Part of a small language model's weights: rotary positions, 5744 steps.
Each number is 500 + 25 x the weight over its row's rms, rounded and kept within 0 to 999. Layers, rows and columns count from 0. Numbers have three digits each. The size before them is the row's rms in percent of the matrix's.

# layer 7 MLP down (transposed), 320x128, rms 0.0859, rows 228-264, columns 0-127
102:484485462493520456531494471469524525528532481544436490473514471499475483524462523495465490517486497488520525491514517494488528503491521469469484510473498512531504489519531457428520504483494480477482477514502486473502529549508442497509496498461503495485472455511489525481500514523504481492518501490488468557498536535481508540495486513490533511540531507463472505507505520552558509479489
106:468511486511467514528501484486503506497554496436489547505500526536479509510503488460522472513460519506494527491495525523530507469515540533505490536529532511522556515491497530485551445527490503482510483472484519555495508492498511448496495548536485510490508489496469456472511516519543495523474482500502471497510488523475449498500539510502557506513549517506515487487516536508492544506483
096:509501538509502483515512490475507499525510489552542505484488539476491500484453480453502485467492500492489495514452516505483490545461472505528514527469518509492474448502483495469483429495490507488511478504526496543489476451505493512468515478492530546451501503508464530532553469508506470492479497538456509528520482527532499457497503465531524469498503480471465531505524505488512477528534
099:523500546513479490490497538528470483484521485491478517499472515480479473436438457492531499460492521500498502532511491575474497498527469503513517517473500498525485492515496478530448519494511534513501515469479485481477499451479545531494546435479513463475493499484496484507528509478472480458524494481471526480491537517498455503527455482509502506501540495493516491484524475516472506497533
095:498489534474499435555541500514516555552491503527466476489475500468505488514508500500542517526489518462508473480506442486507519491471534530471514522473499500535483460504500520503469503488509522505551452531529511505480486520531530538518530556502453477481518501505504529550515507507479510495470474476535482473484513469506464516531499514509486504532501527534510505530489498478535488506492
106:488482519498459520495504525550473475466533497514480512476544517508515490497510497569491466507473477519505478518487505517527535490522460532502447493539470460524471494516520510519493493552541505506487499488496499548490475457538470525485487486481450481491485480498481535559486498492483549502484512499461503517516463509510506497493466534471504520499528465483498481489474497542453542486518
096:459510516482502466475481525509479484503481503513509478470486546509520491509528512498464498497517537509548587499455504452545496529530516441486476478517531495492500513458526509515550470527462495437462498468495524516482506507497491534496523501530470508490517520544490528516484498526488491480512478469494493494463495508500539476533536512517469534489495532489506511516488506529540502525482
095:499529498507508496502477473520490502519446497456516480524478498463453520521479507553523501500504540474465496504523562465479515498498508519534514494466495497473533551473532508507470518500440569540444447505521485515535522483477470512464468499491474486479499494497535517518458516504524506489485488495496474473463474529502532496489486508519531494500534502503498516480519470479525480469496
095:508507505477492509478513455515503492541497489539499529519491543518497489507525475503491508493545499537515531487514525465477524505542495547457487514526487506510532545513536486533498516530486526513520493542518482520510534514513447503512511489498493495491506558551503528548513520506494475514484479443509486498500562495482508564538544484448496519518492473500491493538468500514530497468530
105:496516483515484532526477476519480486495510497522493507478541555473494496483481486535497518497529503472506468499493497533484452488536512511473473517508513526531454422489471475507461529508488480483519485470506497504511518517489478508528478499509531474487478540504513463498496537517544546522458520498463516477502481468534433473543478523530489484472494482503492518470523507510574504501523
094:495486538534461496497541475480513555500487468498513476558486497522530480482531500512515516484489503486518553493516498477538508505484473514505504487510516454471515530528512525500485504479477465482485525499501440476458519501482504479466537545500441474491453519486464475517466440452464523486511507531518482475483457519488472497475495493485494505491529493463506469503504486482545480491504
103:491515505540520480480521503500506462525474548537518476495475485502449498506516483445486487532515480470488466498508475508461481472524494499522481515556544526510525502506496492489505512519494512493440479518482469471446492457484492546489481475489482503504511523505503505534538475465502527529508480476502535472483481475462509526524507488485547517529465490547483503525486534534467511439516
104:464532554499515574520489533492496525486480467507525486517470430490474468512492501530470498519475473523475482517539496505540497487438527491520512479484493500529486489524487502489486510518505503504515494517526484442496486550503537513488498468540523525492468502494513492517514493475470482480524508506472501530462510436488532479489487500503490481452488475518504464495440473513476499523468
095:492452445487512526498468515505499461510475482495490483473460529461519476513486514492484543466499509494505496507509520502545458503508509499497545476473464451476452525471478496475491491451534503528529524501479466487499468461499503466519505540504479483512480498466513514508511510560477542512479524497504479481532527480513471438499527450516497500501497485519479525500506464508472470482447
096:520553468487494552522503521491506490469516496507495546486460514528525497516547500498490510492492509478512530451499509472544484460515491453512458520496548517526538491490485523536475483510482461503450521514492490475457544511495512534528509512482501496529465471516540487540482488444519518510489519484487472484526479463486478518497519529532526474494553472512489478531478490537516501472501
103:468498495535503532495511505486480482489520490478516443499480519514538524530498496541460513500543529512496528496490484455486516502491482464496547495504471476473491493528520509458539495492503523484519499520468525484510521529474490506544459551512508499531520519479518428514484465492487519486479509503518517463505527502498503454581513522493476510498482510515509422488482468506494534523484
107:452539530498461486511510527477504510506486494539505501509484495491515517502494508479484541499492536440504479497481482523492492490487480488501491492544489494496513511504459462455527512457479507517504494531459450509493430486517529485498469520521521461445443519486490442515497503459503519521468468512483469458507474557479527526498516510508491490497533503479536494494500541504471472510460
100:530480503522486481503529511478474519494531453483536497551482504491505510449535461529496485506507536467475471488517489500511536545485484540496482506518522509492512508501493521500572485504478502522491485482469482481536497531522523530480479460523486552521473500510477521510474507535495504460509474467508495495498519528519538526505537516491518531565496478519497468494498461486470426470514
106:495483522479542518520506485448521556507531502506487536513509482461544486545465487507522455493523531507527525510478494458480505462506506534457534512496504512483505532512488492499462503510528469466491520476491507515486509501467512497562462484486537472510515495509440433511531497490501490501511515518523441523490504515518479516446487496530505493446489519526505494523499491510519546500523
094:480514425499513504534562524473516475502531520486474500504515465521465537518487466490470506481522485493491528513497498539478504498503537514520514468487499509531487465504546505486520487480477466488490478516486523465494474484483506437590463471495509537485493496534465478516499486518516496491512509465501509497508460516481521522498507524480473502491547530510476489475488545530519457496466
102:491519525542530498521478516529480465488527511529520494493515531508478529447525501513495473549483505518538514487463475488512474502518513518505479452493471508526477495495490525451509490532519522532490553502529521504511470486524506500502470496486522490499545529511456487499446500477535491550464521516509466446531511518500514516473493495500542502529466504537491545467471523520534500503442
088:552508550504505502550539503468429482502506471538509498478505474563485533505524495470501492498531504501485500497458501528496503544489468505522538502498513527505478486490532495480476503513506486559507490485481520489468458492476484482508494458512461568479519500543507546509516520482522494538507533482475518507525515513495492526512500474540508552480481495515498517506452469513459499495515
095:492532468527446504482492502498516531518496526491460467492485527483495467517460531496487496487504502500486528528505490493509531483500547528494488511541538498500485499496499556533493446495473482469513490456512508506476516531528520529451524535544474498460481544489516505498471489523510510561494518497501528515437513521489473502497496530527486537477549499528494531517525532474509489474447
097:525500475511524537483438485492486508564538501441537484475526491510524507558467500478488476501511466484506488532461527491531505473522491507483455502504505481494538545530521546504462553548481502541531525514504476496528467479470471487513524483480520491468495507496503502504499515510472488475452527504503444458504477521513509542509500478527500503503478500527475471526501510515494494513501
097:510492504518483528494500460472500510507468439493477519509511524494529518503555501490516507464508493472512524466492537507510501483484514521453496507484513452521501539474538460551529468501465488530541529490501483475523477487543510528510508485489460490509504525499548516477505495502442504536502509531464492474534466524510489515482505533520521529498522521480476579521470506470508542520494
117:551478535463455505516499471515519509453486471472483518500542481513481468495482485498494521524522505490442511508470505492499509510510486468488584533468480535486517486528466502487527501494502519422486464481488463530498532509499498497534505472470520507488444524508477518512521485481491497458460478492525533480486472494486468568507458491492502489525502525498473480493492506516519510490499
093:487504478455543473455477492512501504473487553537543504516528525473463513505486512469464490457502540483504512508550446472491521493518519504474512541508547516471496528468494502499482532502494506494508529493482504511473492486498480508464539448514477561486543539482483524496515541496481531523533489505529507510488524490507527499496467545527489522439487499520525511511493477499517495544492
092:510483513470537504509488517485530480552508479520469504526520474470515470526495501475530486453453490532478497539482478486520552507516511496503483471498544449520524496497485543472463513496443459496514540467479489484471530532529513476482513502510476469485531497506515524518506560498493458528520499521498546540514518532525488511516532501510497469496529510517520543518508504549523487497532
094:535507465512468527507453495523475487484495514502548452542505479477462514475513489486454506478471508518478520486479524526480453557501518536494551559462494491496496489487511517456498494463556511553503508494520508448519477493466468476518469469501527527491480484485442517494507505490528489487493504480512514464512515513510536531511498488481499540496480476488473512488505480493457489526522
096:532492534550499554514482506506460485501503541525505497528463548494503463531447525476458491508513516513511500528470490484502466528505457490536538520517510521479478497519511514498496497514451515506548565523535474483479522471516526478522504538568474501502508484506479515523499505520514567479532488518483488502487499520495514480487486456518514494468524496530507528490490512480475469536511
108:483540536486531495495505484533542515510502532512546525523501444514493512510545507528544516488479504501533455446524526501502526529509494499536547510537458468490514433486479505539468524495501480499508508528508497486493539517490465478468472482519485504514465508484523530490517539510523536497544536517499522470474497490471480469507521490475509481535514455484459467522537492497500505491494
098:506515527523503485525517515490527473516512507508520499506478512494514471511496529511493556460488504475512508473495510471475480454503518477489522490465560515474461511494528520480494520499496525483492468463509468460530543456513548478459520474514522513508457479520492578489506532470520490473506474531508461555479502477474520520532475501511466482529509509527453529482516510500485530455494
082:563514454479484479537528430486478507498507449529506513470518452517492504473461511490523513515519519512487474490495492549519494508503516492455501484470489523538490481498511495470537507522500502506515455474517477491514480521500461524528456464459527515523496477500494503514519511481510463482478468464513517515554468521516535483489535516521534531479483465527484489472532532532475505533488
100:489515513499483494493554480474486539497500543514488515513511516478484491517465483504495468483495509501512498483477514471512501476478486535530546523525461467510497505529518466529451494484531529507504449505506514519484526462487500522551508534459482477510564528491508451502515470516470524499468525472464578509499493542488538499487484534479544497502464470493462520500485493489539502495528
096:502501519465526451484490507506513450527483502502464488492482474479488461479496499464488502537522499482546500462574496515472507512478514494498522482462494493511495489499517489486493469540480479519541512488505495461480505522504463483459445466478500490522559461478520525501489487503505498515495482502475529528533506508553533474516458479529514490455497516508451542548478513511485487469539
095:538527470492514494503464505509543469526544521514482493483498473506497476465493510487525519485527478513478507493502511538475472534547476489510473527509513484478503479519484473513511505563468489521532467537535501451501551503498481509537466511463563486507510494487441493498529552537485519483499551499486475456545473504513500473484497500469513496499472530517478505525482512541499477472509
101:507496475534505448506519519493505523479474461522479440528474494530459501512523501493529476508505464487539476487454456526471488483444546540527503488506503519525489519514535478481550453500451484488465557531545514508518472461494492491503517502510486502489533495505486499478525533483476539492516492509483527510519482481503522510556519497495468471511508506473483511508534486483462468513479
# layer 7 MLP gate, 320x128, rms 0.0871, rows 229-264, columns 0-127
103:507514469507517527517505507468494538492538495511503477472511510483507478505577512514498518451532486475510520516503547504480527531489517487520538493552502516476497519521518481471490491468509516494514509458493498475491497470488488505511538528479526511530520515467532516520505509471497488546479502486508529498449526504485479463560484508507493489538482503485520545497582471508551495475561
100:526498521527466530482497501495525478428474494521495485474488495447488506469517494551477522500493513518503529502495497499493445509510465490477482497539530490511519470528480522450477502483468492513501520538519514534469537510502440542536535541460535463482511465525476538491492472521482491496494467504506468461502524470484518531484496493537516502479492514498508491509469487466547501470465
102:517489537535488531538474513486444501476487501470514471484510479460488491494489533487502518488490479528533524466530466477508521478471504468542502557494513485498480495524527531490529534505556443534486491536490467514494522517517538490488489505473501512510498491529499487500520530489509472513508455538453528471485528497471524526540514521492489505536499488448548483549516476511524511527475
100:494509539472471464546523521520531510534509439509477510527505495453519490518487485540483518480509483529490547500496453511479531468465470500477571523483494491514469477509525490505460555478520471535515498537474475474490496482492501510525493526496560520496520490498552540511520496520476516540491482515533499502509498498499493546496495467514470530498512479458532524534477492492522495505520
106:510499506504448462516517458518516440476493496499463471506492531545541499495497492480498446475486479520504493498512537481485523502490522512472503495528494474488512486525527486480435498475504514452474463496492493540521520525443544480474520507495506508455514505508467488527501454485553490436535492488489520524501481543518525474474502525486498531505493480514494518514545504473537528516505
099:505521484478498499499559495470501516505496495500472510509516483501549442499531512490516475474471506493485503458531514506527443494484498482509489471534494503479455533475516524516510539474479480472470488489436532514493499470548505521511547536475487502474474476456497542504450486450516480482476520496548532497519497529508512474550515518529519468481485507506521500486520524508472475462479
096:528506526495510512514511477523495494481521512491502485463466505519512517457500531422518465479470517529457531512517511545485492459492475502479532515509545499570477506494554479517529514513509516487515556512506483483431499571469508479509473500523492500539494502491528483480536453497491492508467467475500493476477536523528517520515510495510493519489472518515512535487495487521478512519484
097:518493515496459502458526516486486534478494484487477525510547493479512508468466537463520517514504465494486492501559464491530521520511502490504518522471463462466494482504447455454494515511507501527496471479524487522564487521509513507471505520481494535493485476459456516520493503458467532463484516524499514474506490511533513534452510536478478483497473498522520519497493454459513535527540
103:497535509494497457512520488492494485538492511526481506501520472485476461499514490484463516510468499498540515529548498498493530515504477492527521501534499467500530456508474480510518504505500489498479462523479508522463479549500515473501512525496506519493523499566502503462479537486542549510516452490518552502512454514492547452523502525478516545527411530476509521510521485510515496520483
091:439432522512489513505465469460488527503458497521521456533485507509553496501506503522537520546530506499494484516478468578476492526451475497484488501506553485488543511494498531530504498465496498493525519551504510504470536515512517503481514487468455486450477512497522490513511527472482487474467487513483524501453490539519489501494491484510514470508513489523497477477503486519493539515522
105:500508477481547483453511497527518510497518494469487464429489490554499489517541501501522458499539529542502491501471482479523484523495474535496494511469492531469489470504484517478482504494485532523541492534520503517482531504520509512540527480537540465523445465535474492507478474474512502488520508517470448558502508534521513524504502521500548497520485513475474511460542483475498485512485
112:474511492470473481460505533484491478519521513525484499520513458478533475492472464524475507518515520457484473538505474485503465493506456469534498488522505500508487497453453468485491517468489525502473469550552530545529495414466510495503508488476512491494490511501477471500466510504500534492480496550501521487501500495511535496475534528544550458502504487529518532484484506515493499543517
100:538511500487480500498534488546477492512547506535466469491502473521504487467507457482469467477511542542505483528514467511500450518480514504544525456514465496492492496498495518516490451518505545504512476537487478477519501503507509470460501504458506506509521519477504532503496514496480511552497440533493473505524531529457499452500497525548502561447489496515501487485521473529480499511530
098:550535480442509538513504496498469529522506505554494564500497453511543469496503499505493505497492498533462470497471493530500510488488534503500497553482521464480515532521474498485529484537526474542485484498504483490520547544491499521484506519507527482454482515482464535475525513526493487498480535524514521478509482518527527490476474458471465521475519508460520543471541531525491490500495
099:514512467506519481502546493430477513511492505491507495513493494506526497464475466507560456524494508508522502496502507493527498497432463529470459538492489487538551501528555516493464517501532495519549486478527553504490501480466509482517502531492501487469492484525476521523483471522509466477472475478538528513457496485494525490534481507511484468495518500520498547523498480474490470496555
106:522532454513475477464487491492548524497482484488485564499468480495502511493493477491507477510526514541487471475494481528550515509531515473519533504501502484499499556522485526430504508476489524510492476514501508452494501482521517475513496492525495521504522507458446487481456452544555472470519521510509485491509447466484496502523529477501500482536505488491490541494521493488483548544524
101:493497471461478453466519457517501508480500494473519504481487529493498509518576517487491522497485518551481506467552507492491513480473543503561505529498469532466495489493534528510494519482481512487555496513466504510523518517449516515525502483552473539508522548493503507497489467500484499488489458493477541476480512522532489509501475504463559529475487516519517462545494503508495495523477
110:469506469501523519525493537512449500499500486513505540480479523485484544494471462484542520428502490502510521513490503491514475522505506524496527545495499489512554458469485477490501518503487456522525487490501465482473492505529486495503476470479502478494513476506513557530490523422516471490513504436507504516480492459530462440503490523463458485486505508484506480498482465528493499510462
095:480507518485513530507493508499477488535516504514512507563519548506555501506513522514492496529519511464434498487492496477491491499539491472494505496527465497481478468510504511527464511509533538495483482529515493517522492564463520494530509446500492520473473535516489481513513482510511504478505437503535519485482513487468513506463525473501495494587546478505479484499514530471555516472492
098:510508545494476536482478457494463487490519486483490530489514494519509498530484469493506514530456531512474542539514472480478546491500441479457535476542475505431528501489514512462506501478523473471450493556523522494496512483492551493516510494513503470505505489512492520499486494448471523536479485487488482486506548519448529515503513492498465512492525541514514497516539494520529526490478
092:486532495498479509523466553502466507503472532461514499481488559489518485537497468507482500481489527557530491553500487473502514516504503504494453500520517486521487506492489478502519502518531516482467480540475497471509541463456544483483511515521468506559515535478512520506472497530520538473474534495506505550511506463501499503480462493489462546549502491488469527486476488494469503557483
102:531517517525488518483539553508502432481518475499502533505468519515494473511467513481481513476529562500476487529494466501492478489495515464527493500484508476491510503475514495500510497523500483538495507535455476482481565522479495513532545521505474484510454502473489494496515520461460546519494519505532531481437464498463535527509505494487505489487564510521493472506495523479511488452528
096:494471512522510500475496489517541483455505478524490528521506502500536499463541515476497480460462524495565436503505444512457495462497479476487540493467466474493478555507482452516519486462509519504525469484458525493478487500504490502467485508508501495528484460508524535471537512525501518474492521467484485535479532475538502485509469550499504506500525524487501548522495483525486530499489
107:540468464485519473466506500484504526480472479508520517518561506533479493512498511460499500559505514535471529505496494534446475522505476495538506505508558520519537479504458470530475558522497486514493476517492544531546528527502487529477499522496520513453487522500498476498492495486527512468550502465518519524475506437530482492519485488519487482518483503525525487506530482514472494493543
104:535501506519523476535483481502455542500431518512485521497573471501474489509472476499495477529492480509469505507487518469541488498513505467475554527491486511503541494508498491513499510476491545516505452447486461523467573495524512499504487496472486523506507532487463541508503451500491508497479475510532492478527456505503469518502461519474476489526487510477450499509505466512534496483483
100:481492492517522495450513503505551462549488491510480488477477463472494480509466496501508522498500476501498524508509507522508533498515475490524494480494466508499490468495510504524460526502526484487513439528494574508488545526482543527493553475535493485508482448523528502520514444478512480440526520498497492478452497528528515460458514502482523504532512502493499527529490479461484551500516
100:497525500462461499530511527506466510488514477488509508475520474506522481486521484509486514468513452504466498497506490498498459519501534492487578512503439539466552527503528478507510502521509514534494440480511525493518498538483487480455577511496467506497499515466491528495485489516493476498496497448486523463508481488450499512507494530486486477449529494478466527547496482465491517524508
099:493480486545497545456498501527512497490515502533497520451495530473493459524469462539488498472509525487473497508540506494511432478494474507522487492526519458438475527466468512486531495515456493502501467534505494493522509464562506502537508529508475518515467449534528453499490513548481484481527501471472504511480482480528529494487530484543513479522523510482483520476508479489517500499488
097:503497484490457486532529465475524517495507507468519502497549482481518584484516527484506534464513501498501469432536495497487448530488500481480477497501484455501542476484493517516477475495495476497491521540506486506527467502507487521485519476490559505531517525479503511532481501501504510495511537463511505494496479499521509471545557517497471465516490516474532494483442557516495541499489
101:497522489501499500479538515519476520486493469486444523467563486506473507521471511521542500466515530466495463490510538510451507481532497469496499461533512505486490489544485500487504487456503500514474487481445539501494467534464511524475447504519481469498541525535512493474490484539508496487519498485476517496431499557481498520472522498515523485495502481492509463498510555483527520528520
097:499471496447525506483510476488513495486529529500480515503508531529529492500486470490475454503536460504492502525479516521493494512521481501460483501500466517420499481526511532479500454489487514500545493485513504533503476441474455508508487485541528530466481483497481526491492415496491530494466465468490484465520470483512498452526463466523531523523502452523504523488514487496489500503517
081:464466481464484562476506498436558548507512501496542481507481499524486488495502516509503526460521479495563514567523503495497490506462496520472465496513490474516516541450528498497490484546491518506521526512457537456509517513517501502500455536506490485478493524518512501486484493492498512495530484471495549484509486505493491470498451527491451484554494524519473493508509523487515479510508
100:523479481483482517509526493502506505484508474554528497471501483515510481534464510496494469451511521534529562484474478520513487461490488503512513489489481501496556468499557468543474509499506501526518480512527495504474500482507469513514474501487535516511508489541465498490496540511482487500488464518486516522525485560450463493489472499477516474516516453420499542515509531491487455460485
102:513526509483474477520503487495503502504464487494527464435507485470475506504483473539510456534490477485541491517532552480488544476508501485521537507513483546498508455475490477533527491514482523479508462526432510509459501516501472535505456500516494496569517482515525483484527462506504489473524463505495560479509500464498505491512501496443466535495505506519508516489514463477521519493511
091:509518500483467486473507510507467533501478488448495518502475470499512555555512484498504531537471535531514506522508490490468479500470461515493511505502494447488503554511518475529511487487524531485471490483525482492468512494558511530500519478533516552482471517487531513498497489460484521506552457512494507557478485445517488553515525515469520507497504481500548497478515471499493455484524
105:554505500483498492523525510539525530475490501502493530457500505485462527525473496481527438504501462497520538521465472514547504484491453480513523518513503484488465518535540486550513507492510541503507459528505466515481512506480450517483508478507514521483493529502506525489496445486544513448476524504496482510461469511471491471530470518512539559495485512476468506496506476480497471509457
# layer 7 MLP up, 320x128, rms 0.0843, rows 229-264, columns 0-127
106:515500526513511543490552522485502498467491516495418490497495515477518486504533500527494503486534518494497533496472508476496513522513471485514537540541524507498470471506470519456507493503501510523514482535476510510510472531462468461521551485459529529502486547503553522501510449506491508464548507512491452482542521511490523477483523502480482497497525497505493511485569453529498521488501
099:464512505490488511545509470489532517478532493469524519519481508534453509491519501510511469497504498503498468532488480499554494474478524522516520469493483545503492507519512516488528466474483471464475472512492482492499513497522437493519482508562523488508518490512520473452519504491471515482505537499451510473506515538485513475514446576550515519504490521480525488519551521479500524444505
100:473511522527481494495560478521487489486535466496525517509490499500520456507507500478501474504517544504518514506492487482508486495533496485481458486503501454501543506469458513496457480469529490539506483517547517461500489482518471464484463545510529422526469497525547514517453513499499547496497499486547493504508508488506505484480540510515505529469481508523483499460490475493469456499563
095:534453492480502474523480485480470521464491521478488532551515511537479469477478476512514473508533481457502484533492548515500453528472522476465504523500470454502499514487463435483496511520517472538510501526526496501466477507527474549532514505492540495524495539467528495468463513496457474496502498507501469479521511481460509495482532514476474453531509497479492456520490531478481514483501
101:520525465534510526496452481489534513487483485508504558524461499525494520472490505514539530527500502522523513490515504516494504509492540492482512478551464486522504484563483491519503473537494509532519506509494467451468492488563488518518454513514492507535456524508529534510513545482513482506483502480516503527446538467486484540468516523495501538503528500482447475469478544514483503494485
100:506490524451470501444503524489495524454456506523484511513521492500567483504527495503458515515524525495540516515465477520445484511491535437483500468507515485493432492474521483521497486519527503495473454545484515480519488486516465517489491540504532493542473537504495524481533519510541499509464504488526475530487479456491451486480487509512501479504513505526466490526524521511490479521510
091:479479477533507478524514525493545483491545448480476508486493519475478492478432486490490456527506539504520503503506483519507529520529441492448503488534519510550511503482462515474528516506529489522507515509550520466517531498444504508535510528510477485498471512534537486479553532493481515497508527476519518498510533497537507497476487519530481537517522528474506501509470487471494474538465
092:507505512481483537502535498535464519502472503494461487485540450455511502467468486509483500528493485481500507539516508491492497503502444518543533515483498543493498495550483488502529526503526521497481471484483518515521500514473473476440456509467503505530503500485501498515475449511471519489517518511525524473523502461496447546480467528543465433508457539472510508493480484486497483493537
103:490506511510513487517529487483504573497469515503545515475488533547493515461520490541479494512494532515470504504445464443509490458521521470500475515469517528499514556462490516481526509515549500501517520517511507478533495479514461562504503481517515454487517488476468491489512555514477486532502510504516490519525536502509463481503450523521513502476552487513483514519469534500481506517495
102:464438494499461475490493512474482526474471517531499484497474488494513501481524492463548508469476521458518503515457463517518519491466515509488464555510544484502556515485509498514505510501518502544516467489485500536502494493506515530515487479541481504499499494445518489513520551476486467518475528527506526521531575499538530496483513502478476460483535500480495465525541530510514523518503
097:477497503509479522525483496506552483517495500493520545519520468457541533545484525507490487459462527520521489500490479543488464494502485491509514475528520484491545515482505466512492492498498470522479495496480507459451453506492501508470481483475488495508477503477468485473525516523501540462542525486476506448484511480552507486531487502486485516467492501502550485506531494551436495523432
099:498496508476474483536548491494531455504492507505512535494508546463513495441528484499478506461488465526504553462470478513497484461534462501453500507528506496491479506498508500526457499459480456516492488494468471486545492490506522496509528529479481487505507493499500507483529469499525517528524486519505465559510510525491478523494489506468437514534545493482485530516513571487507462511518
101:517507470481517510508498482521471526493493478478469525557544436518485521507454479504537522501497520547472494541522508481482531461503497476506518520462510499517493473509520510523523491497495499496459501481493522494535520490463488486519495487429520533521482461470533453497457507483469508477483504529484511497465510475506453502461514501518526472510505476513470528463531528473486470502558
095:508483487482559551497494506564488522450512491507509539504478469491509527503503511449468508504518463508464476506523490494483513545503473490478504513525518472489479494518526517531556503463479518527500508527523474530524494496524529466525471499505557538496500478474510460528505553522487530509463482516515539489520543544561462513492477486526501495480506514483463499501484474491506514499497
102:533492456446528442477505511474497494463549489498505492517489472445486505480491510525541513499507543490524501527531485482514508516486509491461496478472489484534470460554501498464452494529510517506509461531528501468501493546503469526499493512509514534495552490491489512511517474507527457507525545485570521519492494499552457497503516509497496522498472521518498492483513473457516515524509
107:470502515494495526465490544505520485496472513496517494461524510519470449494483508501478502496468516534458540520535485511542505502464446527571532515530511490467520509452475501459511516467472488467518523495498508476548522530514496460499460514511531501491521478487513466543507496499504457472488506507514520518450532457510504478496476508484519461505484507486497506479538548514481529529478
095:509511478500534511503484494493530513488476520457533531511523469498483534466485478499491528483468444470514454472513554448480508478474500481561495465475465550490506506501511511505465550458506547466542480515512501463522507498465497503507494555501509445469465491460513528495521501524504483529490492498545509501499490511503501472505482494460527495502528510501531492509494501498557499472489
103:551573497474532530503526500496508510493494481511495517519473492462507454513500523492461484525514547542492496479486543501491514489481509512509521457468472458510518512489514554494506500502503533488489564518504500489505521516526456479505506503560502470489493525486457484503474532505470487534533496513510520489489509481471508512501507488499466520486482503522443528437449472527538482517476
097:542488483438527510500467483476500511548471495500471525501483540510475522463481487519511472550466477470534524503470503516474529529473495433534467497457523531495523525479523509499529466473483499493513508474545525485528507515497498522498555510501465447494480482484507519465495529518489506488466460501525524517498508466481488457509517491473464528493529508492467523496515478519544515505496
105:564442452468477503499516487537543492534495520512477523522504487480483527486491502492465489489500536475504466512488519507524490515473517510449468511507500493483472500492482450509506510512519506477526488498502510470530434553480504494535490453492485495450454514532508497515532534516523501504524472458501467524451522541527525514516530476487514522505508477488494508527531493456529482517524
099:478488539507536501433481465476523528522507491479515509491486504486485476502521542531486484511521463491536520480501511491503515518460534514512519516504562497483499499541471498505494529506476503529530504502487464504493499483501466475497517521509504499464519496484479449451516498503479502520547478496524442525486508482541485484494528505440510475532507481512486500445532529502454428537482
104:534493557485503458517475513509504493468506526483505495513495519477497498528495547525512503486516517517507504461506504507480506542529540496506487456476477523497486529517507522500547521471506474494495478541461477524492470507488480517447493472446482520571513509505503548502485512464579525477461483515515512455536491487494449533477493492478483489490500499492468463470480491520527528489495
090:540512481471471497522502511503482472478540509485512528483539527444528468488493510506450486490488497470505549468501496476485515444457480464462489498496501507506450517516511480505484499468556515502499505527485469520501457494510471476503488482478489526468483479508504481469547493450485504496468492515514508495482474512509497518484535542482500551480548473494493497528488536501574541483497
096:486498503506483487507520509531515482546524471490450509516509497530508512521480483445486437498492471517487503470525531491502499549490521526460479524540486489498495509454419527489518494491469489485516518509494493468460495526495461469504545482527534518530491486505490504507502529501539493481470514477470497529545532469507454485532483478506518511502513534523500451527525456533473482479487
110:502507528467463476507465489512470512465496497483464486468525497531476491500462489517478530508532519493469518512511493486544505515481498477518534537498426488505498488489528486493517505521497567493484524462503471554521520457463493527521471459490507513523480510447489545498490448521499519505450476478487497480481525500495459546512498536494472483506506516484531492520522481519506506476443
097:489503525515445517522476471516484490515520509498461470477506473505490527482509539478504507520478470534559469483492535513499470483476535505463517494517528519532521486461545461518531529494522488540489502545511500489490477521542496515489532481519492504504503486531469490472497481535499546544472481492492455479518530520504448498506505491517493486522515451512524482429493540551525486502496
099:520502510492489512481520537481479495499561500524472521465490486498522507519477502463520479513521503479497513494511493533481455544472487502488486517498487525500499536489511539474487496499526501526494550497495541479479524473517476459498517485524475486544504465478468520486494507478497530543474477458452529475540478496493460508518519478476512542461456503508480511483500541537542568444484
103:522492503522514497477492479525533508503502494494522485499525515539530479519512553502507518475496484461525474509489474491503538433488506482490545470500510512560492505533489535512485499495522514518521505492539545522492537519507463505445486535505508453514562466482504489517549528463496544528473522490535546510519533485499449502486468513494505494493471520525523484501486497533498544479537
095:525534460547468487551474464459521492499481521469529524480505474520499540497489511513486506502496508499494495510534517493473534455515486541461522533503526513525474504474493496530498531523476497494511465475493447497481492495484483484498499505472472534560536554503540487453485481489531483479495510499539497519463484471492445522476494557514473485517495457486499496524511505474541496516526
099:505483496489503486531500542483500532485497492490509539486543497493516541504529482499512533501517492470463567473505549538513533458483472502485474471417493483461537510496501518490541501501519515533490502492512480463477516469491524501463481460519475473500512479473495516485487461511505482494453494514458532506509484478509545488472524536459492524481473499528499500523523533534481511448477
097:507486488457513472509515491465480490520533475498476501468499529464547503510499501481527450497512489508519475512511532527507463497501502514501485502507484452466515534534502508484480478508498460445494534501501479508495448492472506486505488496543497522502534503460465449489467483548461521501510481503451556505503492564506489508524458475485476509465475476493489555542489480545487513515479
097:488509528474487503542487477515507486473517438525516502483484529546503492554506496511490475508479497486462497473503526518460491493485524556550494485478523513533498491500473559538524534507487528520492511515460486503475489486480518473490564549505459502464486533517485507476468492503479519490511539477490499495496509477504483586486497488538500540470522471487521542517487503508512524491497
096:522517494475489507479443464521512475522516470515509527538501494542505489491528486522535507512505514493529504486499514474490491529529487517523451476535559464489533462512516506482509500521541487445479540480449492545551496548510505509505531475468499498493528504490504523478482515512485463465488511486523505487469501528466529512477481479508513441548516510528534479465516488499526490549487
102:505503498469490510448492501490457482449511509515514459515483503488501491471540529492498481498506519533525461496445492475488503505509465480498547488490519484496525474490526508469475525469499474508440491506509484542508479535541502505509527515499505436486530484478482502502489484498476482504560483498499477471546465489528525552490507497526493542495483542513427503536484537482476532509501
094:543519509483560504451482530493499481490514488521485527509537520497544502438530488497483498480488552522525464479507519511456522503476479531504531545517457507526498497473533545530452511482520469513503503480500525489496472517473511477488525531505489512484500555548468478510556507522491475503513503527484507493477478535517484477515498512455455521531521474483481538461492519502502501510489
105:494511519482513523526465520570531490538530480506556509540463525495525456500520485494500517500527563490534484491510508528497522531471489517492471508487482476493488529491481523499502516547568482485514508525538454515496460537502549476545525522515497488475506491504470473477498539516483514498477514482506535496555553478469494510499496492491491513536505468499485511511526491494498494518545